python train.py --n_layer=12 --activation="swiglu" --norm="rmsnorm" --norm_eps=1e-05 --positions="rope" --qk_norm=true --beta1=0.95 --beta2=0.98 --lr_head=0.00381 --decay_shape="linear" --seq_len=1024 --doc_mask=false --train_tokens=1016000000 --dataset="wikipedia_en"
Each number is 128 + 24 x the weight over its row's rms, rounded and kept within 0 to 255. Layers, rows and columns count from 0. Numbers have three digits each. The size before them is the row's rms in percent of the matrix's.

# layer 2 MLP down (transposed), 3072x768, rms 0.0258, rows 2572-2594, columns 0-95
096:138130118174148118141180115163119115118148156120130143161139136136132108131153127096153130131122103128109138130120114130129100124151137156139146112129137150130100127096112107128141094139145146138139088130155147159119095126103121166102106118100148137128176105136137102157104074079108142101
101:129191157100146105156126133112129129124102101155113102122133154109122134110157124114133144139140121133077127126091093159161133122096106094092165133112143098128078145128089136121144124181169101153086151092165124134176080101140125162141111134117130114141118112150150146131180128138126127126
105:132124121119126135122112120166117138151123097121109137151179075120146125117052121095150102212127170076119132146149102140167133163131116098101120114150142154125124132108099091129127146133130127175148155140121123122148126122116115105123117095125106133171126147094136127147147114147095111100
101:130127135143122176090138109131122119131126144096123111098096170124138109125115182129127141116145102108161140128122109124161126159142115144153183118132116142110134101122152127091117148116129133117043109116116157139099112160111124133084125134113122159105149092136100121132141115119097150129
098:147145148163117118149101162158160105152171150155155112142097166160118129128182173120135161102112106177150127095129097195096098122144149109127114100140161185145144125133173128121111112142098133138152144146144148127106118143075137159131111133134145128139119128117142124158127136115096118113
096:107138156156136124106145094137097161116129116110141136084088133155156170137080083124150136102132165131134087105113111149115101112129100160131124126143098114150124143131125147173142078126134118114129132120107106128143159122098090135124136139106163119147115111098159088135129105109094180117
103:126108125126122070155171127102128107135171127095124135104103118103131127130110160097096108140126156094116157101156122120127152137145089084172118172155150089117156108113097131147158108130138118089113141122096152103139093131153088113143166136158131143154148102080113109123071143111110095162
102:136121115111139165141140107138113140120124119140100148131090107170147160162172094048129143110126136130178121118196181110144161097101143148165144103124091185113114107153159124106089124152134104116091160148127136181143157189138127115115105179141108128149113119133138097154111125154107125125
098:101129115161156155095098145119136141153128161089110140170131136150142113084144087117111134082141132121111107141111144115156121122167125117156119143120117095106113137109105126139078164115157146117127153108121110142124110161074125107124122104162165156140174109136107115155102126140139086132
096:173118103130158150136129117105126125118121133139120109110107147123117143117136115158153164083091109140123110118148146074131126122115160104107109120131130103123168132146106120112102111151095133155137152119136143119117115121139136168132167146175100125140108125171118067095168100129136147099
100:115076126144119123090104162132086095128131133122132128198121168117093113108109121147111150138130108113154117142112121129163121145140113109121147104139125170137148140142141119113160144155139128147082114119139155150124137172070143114179145150124108128082119142121140122100131136162120116108
099:151100174136122171095097138093131146135126136125094105156134141123144149173157151149112088164126126123147148172096164173083133151091128137114175127133135104112111145099112122173167105106143113138113132081104148189163122062158121184112144116106139119123131135177133115137113126132126105125
101:118083154117122118118142131166097091088142116057187096116130143157152149117150101167168137185115130131111159150109092147094154131145168176177156113134102169116143157147131106095127091145106104141141115144091111107125119191119101131128085147138152096135096135149131165098122153163139099100
099:095100130124105134119131099144161129112136111111138162136127132099126129110111115118138144179078101121158125115111147141134060092159162116132160129090084161165137124133154163127124099138123110133102133130115111099138144123147145115133178143135145176109184158150130097100148109138102143098
098:174122169124130119098116145154135139134151106112143147104128136140147095099149115108139117115123097130148114102141168174164124155152122127119127217124079142102120137103102135124122159136111120120110145126101160120115102146174163133110113138152118144123136116153091131151105115124104114131
097:121111153116167120143117109126132133083168151118120111143123103100122131118130119146153156126107124098151139107140126153114083116131136152156150129132123133110135100136091097110146170158138177133084139128126142130123190098102131157080121111119154126145094118150136108106173140180115120142
102:147119143122150109111113104123158156110167140128157093156143115087124135118100108137138139153118081134121139141112124156107146135111127139153138147124176087085122084170136140166083136122117183170175121122091116122129084119123115125125123129133139096113125135118139123083104113116086123104
101:136180130128130154098118143147125135122167087131139087134143109150144135140156133128111126151136113099111108134155121151151108126149139122093118144154154117134115118116139129130132123130114153091121092128135154138133125138159122105124094098079172092122109139140099170131150147093129111122
097:151062128135111136090136124167155110141109111093046118171107126152131138127065117155165113112133147157149142165098142146138142092109121143146160123124117094137116045107124129174158159144118161143101141153149164165127107186115165099137120173120135139142143157135128125141123121186176130164
097:137129099127140162101132099092136141089117149114121118123074149119187115101134132097141119132177140106103122125129085153130123085175121136149141135134162133141116133170125176142118140115102155085107127116183153136122128128086163166129127168110115154123100116157118163120118158110091129139
095:107125131133112150115110143172096129095119113110159135125108123139107116118175152133103122129132099131108152096113140125143115138098119127106138167142134141099119167093119138101152109138157152169142138126129152151102175120091120137140124097121170135138079087094126123115124155133142148111
102:122148129132106139162168131121135108108145154115140122138083158102134122099122105165118160133109139131125084055126143097147104147128088125145139155126140123141118171120118124140106118097141157126146160109135055140109178152145127128117132108170130136154130152133116123128120138148143117100
100:133158152160164113129110146124103118123102140109125100102095138117121095121087123123111118103121142104147158130106176130101096119157160142163130109079125107144139138147094113156053118172124152144118165132141103132144077162110085138142148118127132050157160104126141128147141134098133142144
# layer 2 MLP gate, 3072x768, rms 0.0416, rows 2573-2595, columns 0-95
099:089118133131133133149139117164060129102120132105133127156139148111148181151093131135123114128125135109117153127128102111151130141140121162131089142188118168127138123148072143108116091150121126124132135154119120143111133133133086088088138116138108115107149197128148127091129132137104122136
105:136092181114128120086135133117153134136154154131156112119113132097092100155134112152112115125119148124115112121147157077125117105140159185133110135125154182095154080128124143096126098105093187109146093137159110074151139145181121134135099119166159133114060166118100163088141127109110135128
103:130105132141160142125082158112128120151128150145131136093132135107116112127107173142146186124144134134128125120120152112125148117097174143116122169060149171091137168108119131126134112108110112115113120096129099131122112135105186144160126111141087108140124145118117127086119134175137160170
099:120179137120109149142098093141137127125132150124078113148129142113115125114139142118121104175137139124129147156124155128149149091111147127141127108108119114141142131091124107150146140106115149115136156143105164144147152127128115138097162122132063154108101129100222106128117164138116137150
093:122101211175131131140137113143097175122157135136132148114128150115136133119078124159102150201148117097140152090148108137091110157116134113142155119139124119195144112130087100072145117130102104098170141101133148125100123154132134111100126134156113118099140127129146121145094154116158115127
105:109106172145113120142127102124090137120184122107140144147065100183145142138150125166078106163097159116153159091141182121184112168116090139134114136117158154156191106125105128129125154180124144146137091096121136125154138143181146111106114168142136066102131101110124137115097146156073125137
104:145133103114149128163146099144148120147118145101073154170112129153120122113119143098161124090113114133125131126108142177146117144162143139137156157169128161114142088131143136135130092123157115065137117155156088135162138177134090111101100117131119127142115152108134140100126118144139099121
093:133151112140151111130196115155135170140141134113126139162106149131130155165117118144098141146128079115162151138148124127136125134107163108138107078126172116146130129106143112150130120184122137170120105139102144117102139157099114130098099105156118121093097137132154102126117153142121163133
102:099106154134085118086102093135125141153143157133159141082113165143139103119148163134124106145142123137136078076094130142102124153189145159150092103139162098154150103132129125103123153149077115122114124096161145119140170123125132112072122161167130144108116133131130135079068154142115114156
100:123097152109139157107171146133143122146174148100125167143135102131108138133120124116192135113150156154141146120139133169121144118101152119132130121132160132097138155097126138134110144152077140139107121135087128167148106079107129117135123119128112122136138136147121122096143130113145112133
097:092126129126095082155174139124126131153072162142128167127184144152116126130112154127133122120074115165094144102133154113107121145107144168114123168162134112122117135145160094119095134108090160177169112147134129104113152126127085159111122153122137164162126123124132108193096112123117128140
101:124091114131087124098183148113092093104126167169143127111144136121127127118121172191151134117164104121130173122127115128144166112158138115123125156145167096118151134139112093139121116136118124132116126127089134164157132113120134105141159137154144132139106140112133116062090125173136128151
102:130151166106138083127131122155099133125129122145143141142135073135113136142163103127118124135099139126144142166138123074121143175128165117127146114121111125148142112187131109136116091109115106157129113165151144076138120127122120144100107114130174154133147152128107116155124166176162173127
095:121119128110135147121101179120125130132165125103138107126104125100139130161109184150153097105110136140149121163115139133127149128141144147110133132104137122112138107125133130099137140108113137095156132118136177168167142108108114101120128123146152125132116140117119146113094175147114181140
094:120081120134122134121135118151129138122111137133111078101145108161133168115151129143093140136113111147113070121138083139116177192162144147149164159144129156096159141141081100086172132119169138089126116137123163143105098135129047135133129136126102120138143123106092096129087112145131087117
100:106096123136105154156121124162111141154127145188152153080131131117118146138173148068142115121117109128113151107121132080144118161143146105140145153100095145129145147133088152124151144140111107096140141122118110110118124147140173108108117095154092127137130129104157168116123102099137115140
100:122135113118071130118129192119096124143093152120115111157126166131121142134144113135168114177130142128094103102124139126155148118169127143121136141100110089141119104110131098192154128105185148137129135099086082134144088105133094132143111117136143146142130107103105101114093103130152154134
097:145094128126145140185115142118109142124130129139140158137093102138123126134140134113155098115147115109141150121117125155120095097116119099130115139104166154161153134100105113122101102137151107102108128093134123167132093144102148152120067134146095119119137134134171156128128147153116131189
096:145123121131114156151135103099103115123121127130139133129087126099104152134131116150146095142147148088145121098132169126132111134128176110093120144086128127158114120138131125160137113117132099124100107137123120108110112098116141073132135139122125106114152132109129168107082139118120156130
095:161122147128116109108125149112097114154090172102131154150123134170147122144157095145120148153125136127184110153179150117135113116147096154112112142109165191106126147081123145139129098126195135124140103170140157165118135138124120131103148079107147141132079135123149160111137099157145134087
105:173144145107150090133145122093127115137120169124120131139127184090172119173141151125146102129138138126115105111150129172153113147138085104124160152119111126121143104121151109138124137095142129110119136115136121102124112106163094106136105092156162090168116091123093143124110099111128120098
100:204108100110100139126105108103102128127113127145147148100124108152141137095170141119112124116153166114120148080147139184119132204150145119143144122095129144135176138150131127093168142112127124165124121133165129113140098107140133074123149153151140130143145149115119164136110088144152112131
110:109188083125090118157146129147156100130135136167114144148155111163143121127109158112130145128125108098124153121112140122141105136143134170143128111137180155153154131132122153139109148056095088127154097114136147116136112165135105089119083097150130133209118177128146123105104106154103157125
# layer 2 MLP up, 3072x768, rms 0.0378, rows 2573-2594, columns 0-95
100:122104129109121106122161111150155142151144092172097122153142148145155132143134108111146117151152129103099096108152139149130139122105122091114177110150141106138066121118091169120125081150151150150130104102091127111112092073144081134122130165131138117144148146103085148111117104100130146158
111:076170132129140170171125115146110128127125110081114140106164096125155117130111160108151132160145149135154155135144020145123164132100136109127097120145129142110124174119127132147115161094142091120136114135175117155119138129148142133156123157111066084135095119138156143147092110138114134121
101:168165139128141102126102125163118132113137109107148117130108166137197120126084137133141115173145120117137086099089113143122102148105127109112142146107114113146128157141112148119111175147144089127101126121118124136124137133116147075121116128132122097134152171110119120123157164132114140125
098:154088114188113150134103158103111141159162126171160100105112097166109136129101157142138156166121107130127137096094157149186147116129189138151137102105131138130127152134095135116142141155073127140134161129149128113100122139107130073135136132139143114117160166121121151079137112111113135095
096:135128160186100145092089095126139138159150133153102091084105136119126147089114129151177134146094111116131121093128097105116110132087155128116106132059151070123118117138107143130116114135108134148163112091125111161148142129114147175116171080126111113094131086096158118141122131145107083106
103:144138140127152128105141140108103129140102150072134143090125119141154102098123109152165131161104156087096156116128126168105106120122136118147168158087122065155147146145106102139119077132160113076120123129134113138144118172146140140113158101147140140130124118116156061142121124112104123128
102:139163115120166107065114143122129131154101143106159117144171121147158129102139104130141140132087113136131100144084157137134182136119135121127132132142148101138149095153107115171148127114119101103149161132128107112100148109166131102174175183135131092161138148121135124130177127121135080094
098:109118119159135155157095125107154125123120144172085109082133109157110126099153147120119170120124133168085170109069157142118135128110118132115145117101136132127104131123112150141148139086128115076123143124127167138161129145127145104130169142109110089130171142116137158122104149125115143166
098:128102110161112155156117130105117104134087094120135088086143153112135089114177135099175114124103170148120125130110138119141145122184152101099131138176120132125113097163106104151101133134119121100136130132156143116136125131117100140107152143123116156154145115119099151117082177111125157112
101:138134145151107111139151126106140149119122117102144151136144081095111121146140119157121142185142135157117170131120124135102106149084145102134151114146095137122159114117160171158116115111099136112156104140123139159129080123157145131143104147116126112116101134112131108158153096143103119058
096:152119135130096140133153119156105156134123143139178094107122145128140137125134149171134149134162133117137108119146062135117147134084123108080118159114076126107103138127173127107157079172155118137099067116135076120149162127085121108123150121100152144126142150111130164126138127107108134113
099:127142096144115134124149135138121120118128119041138087114129126116135133154148148094122119139120200148120140130151107135143083142091110101080096120139104136138115094135135151133133097083131105074118106102146118133115092126112100133183133194125168147123146127116142153080142097157128095160
100:123142136126111144096168125149142138147135120147103134132103105169152156128134113133163153115144145116164139133143167157130156109127170114171153119067119085086119176144139174173131112094140112135123152122105121135154111161111106094147093081145138093108154146158101140090158161091102142157
095:125140112134117137154111132132138101106120114137162101101124085105119050153152123095124116097082108087155094151133140151168137108143123107101144107127108137111179092090124099109146195181164098112133142137136148135115173130140124126081142143124116104126146063157088133116128135118134126135
097:147123148133130134094174139110106079141121153084163137136140119115103113149151105154152143148140103154123123121108112155117141112160155124122112135134148118123133139152123110112129087149124130133084142115102105158140095133169109102158091108131127107116134170148120124082146101106143174102
104:143134120118128128118139147119156096159082103128134116157126143112139156134157075139131152118170122135173108132131121151124112098121133149125151087138135101153128136109099187161134051139139112101086121125141148130113134120127123187167086129110109090139144100112083155096103124163180122132
099:043130115118157137089120128100115143135141113096166113130145107155150097100129153104103113142117111094109127136145144147147156107110080110131139136121131115136131150116150107105175160101108130113130129155177128099159117127138144119145168103116129151127132103143152157120086165142099116143
097:103135154127128109162134133156106128150127105118141145144135162084127107145133134135114136160121131131161172147130182118157121107117123133112110132123139110120157173099150110135126157131122082129112143137120121143157135112096116108112103134125110088123126102164161093125124115142115108122
096:134148162139131084098132127135110143132104122105126129138110144109141121159131146110162127153111143064138165129122110129136113111131101119118132143107112156123110142146162158169092150152127148138147115106154105121127120144097128078127146165164114154110084148129118158145143080120167146155
096:138099131117145138153084133124135165134181100122118123066127114135097087124123090076136139161121092143091142153152160111148148140104136123133138100095141114123123162092135132140164152129139088125134133133145116127158113132118113104149093187114106148094120136118158112123104167105121106108
102:129115124103159110159141146130096115113158106134134111121102110107105176131147123172126128183131092119112098112114123115104106126102148094138099163111123167119130131150130060104130146139132167140115136115142118206118127121132128104112083125159114131128093177131106154126071185153041092130
099:121143166156147133102165110094157111153109121133125150139121146139130184102116184139091114149143120132105154133114122138120113093118126157141158131131178091101133085162125102128134097158116118120127141121119130127122109125132125165161128126140113113135095087086166180125152145116118099136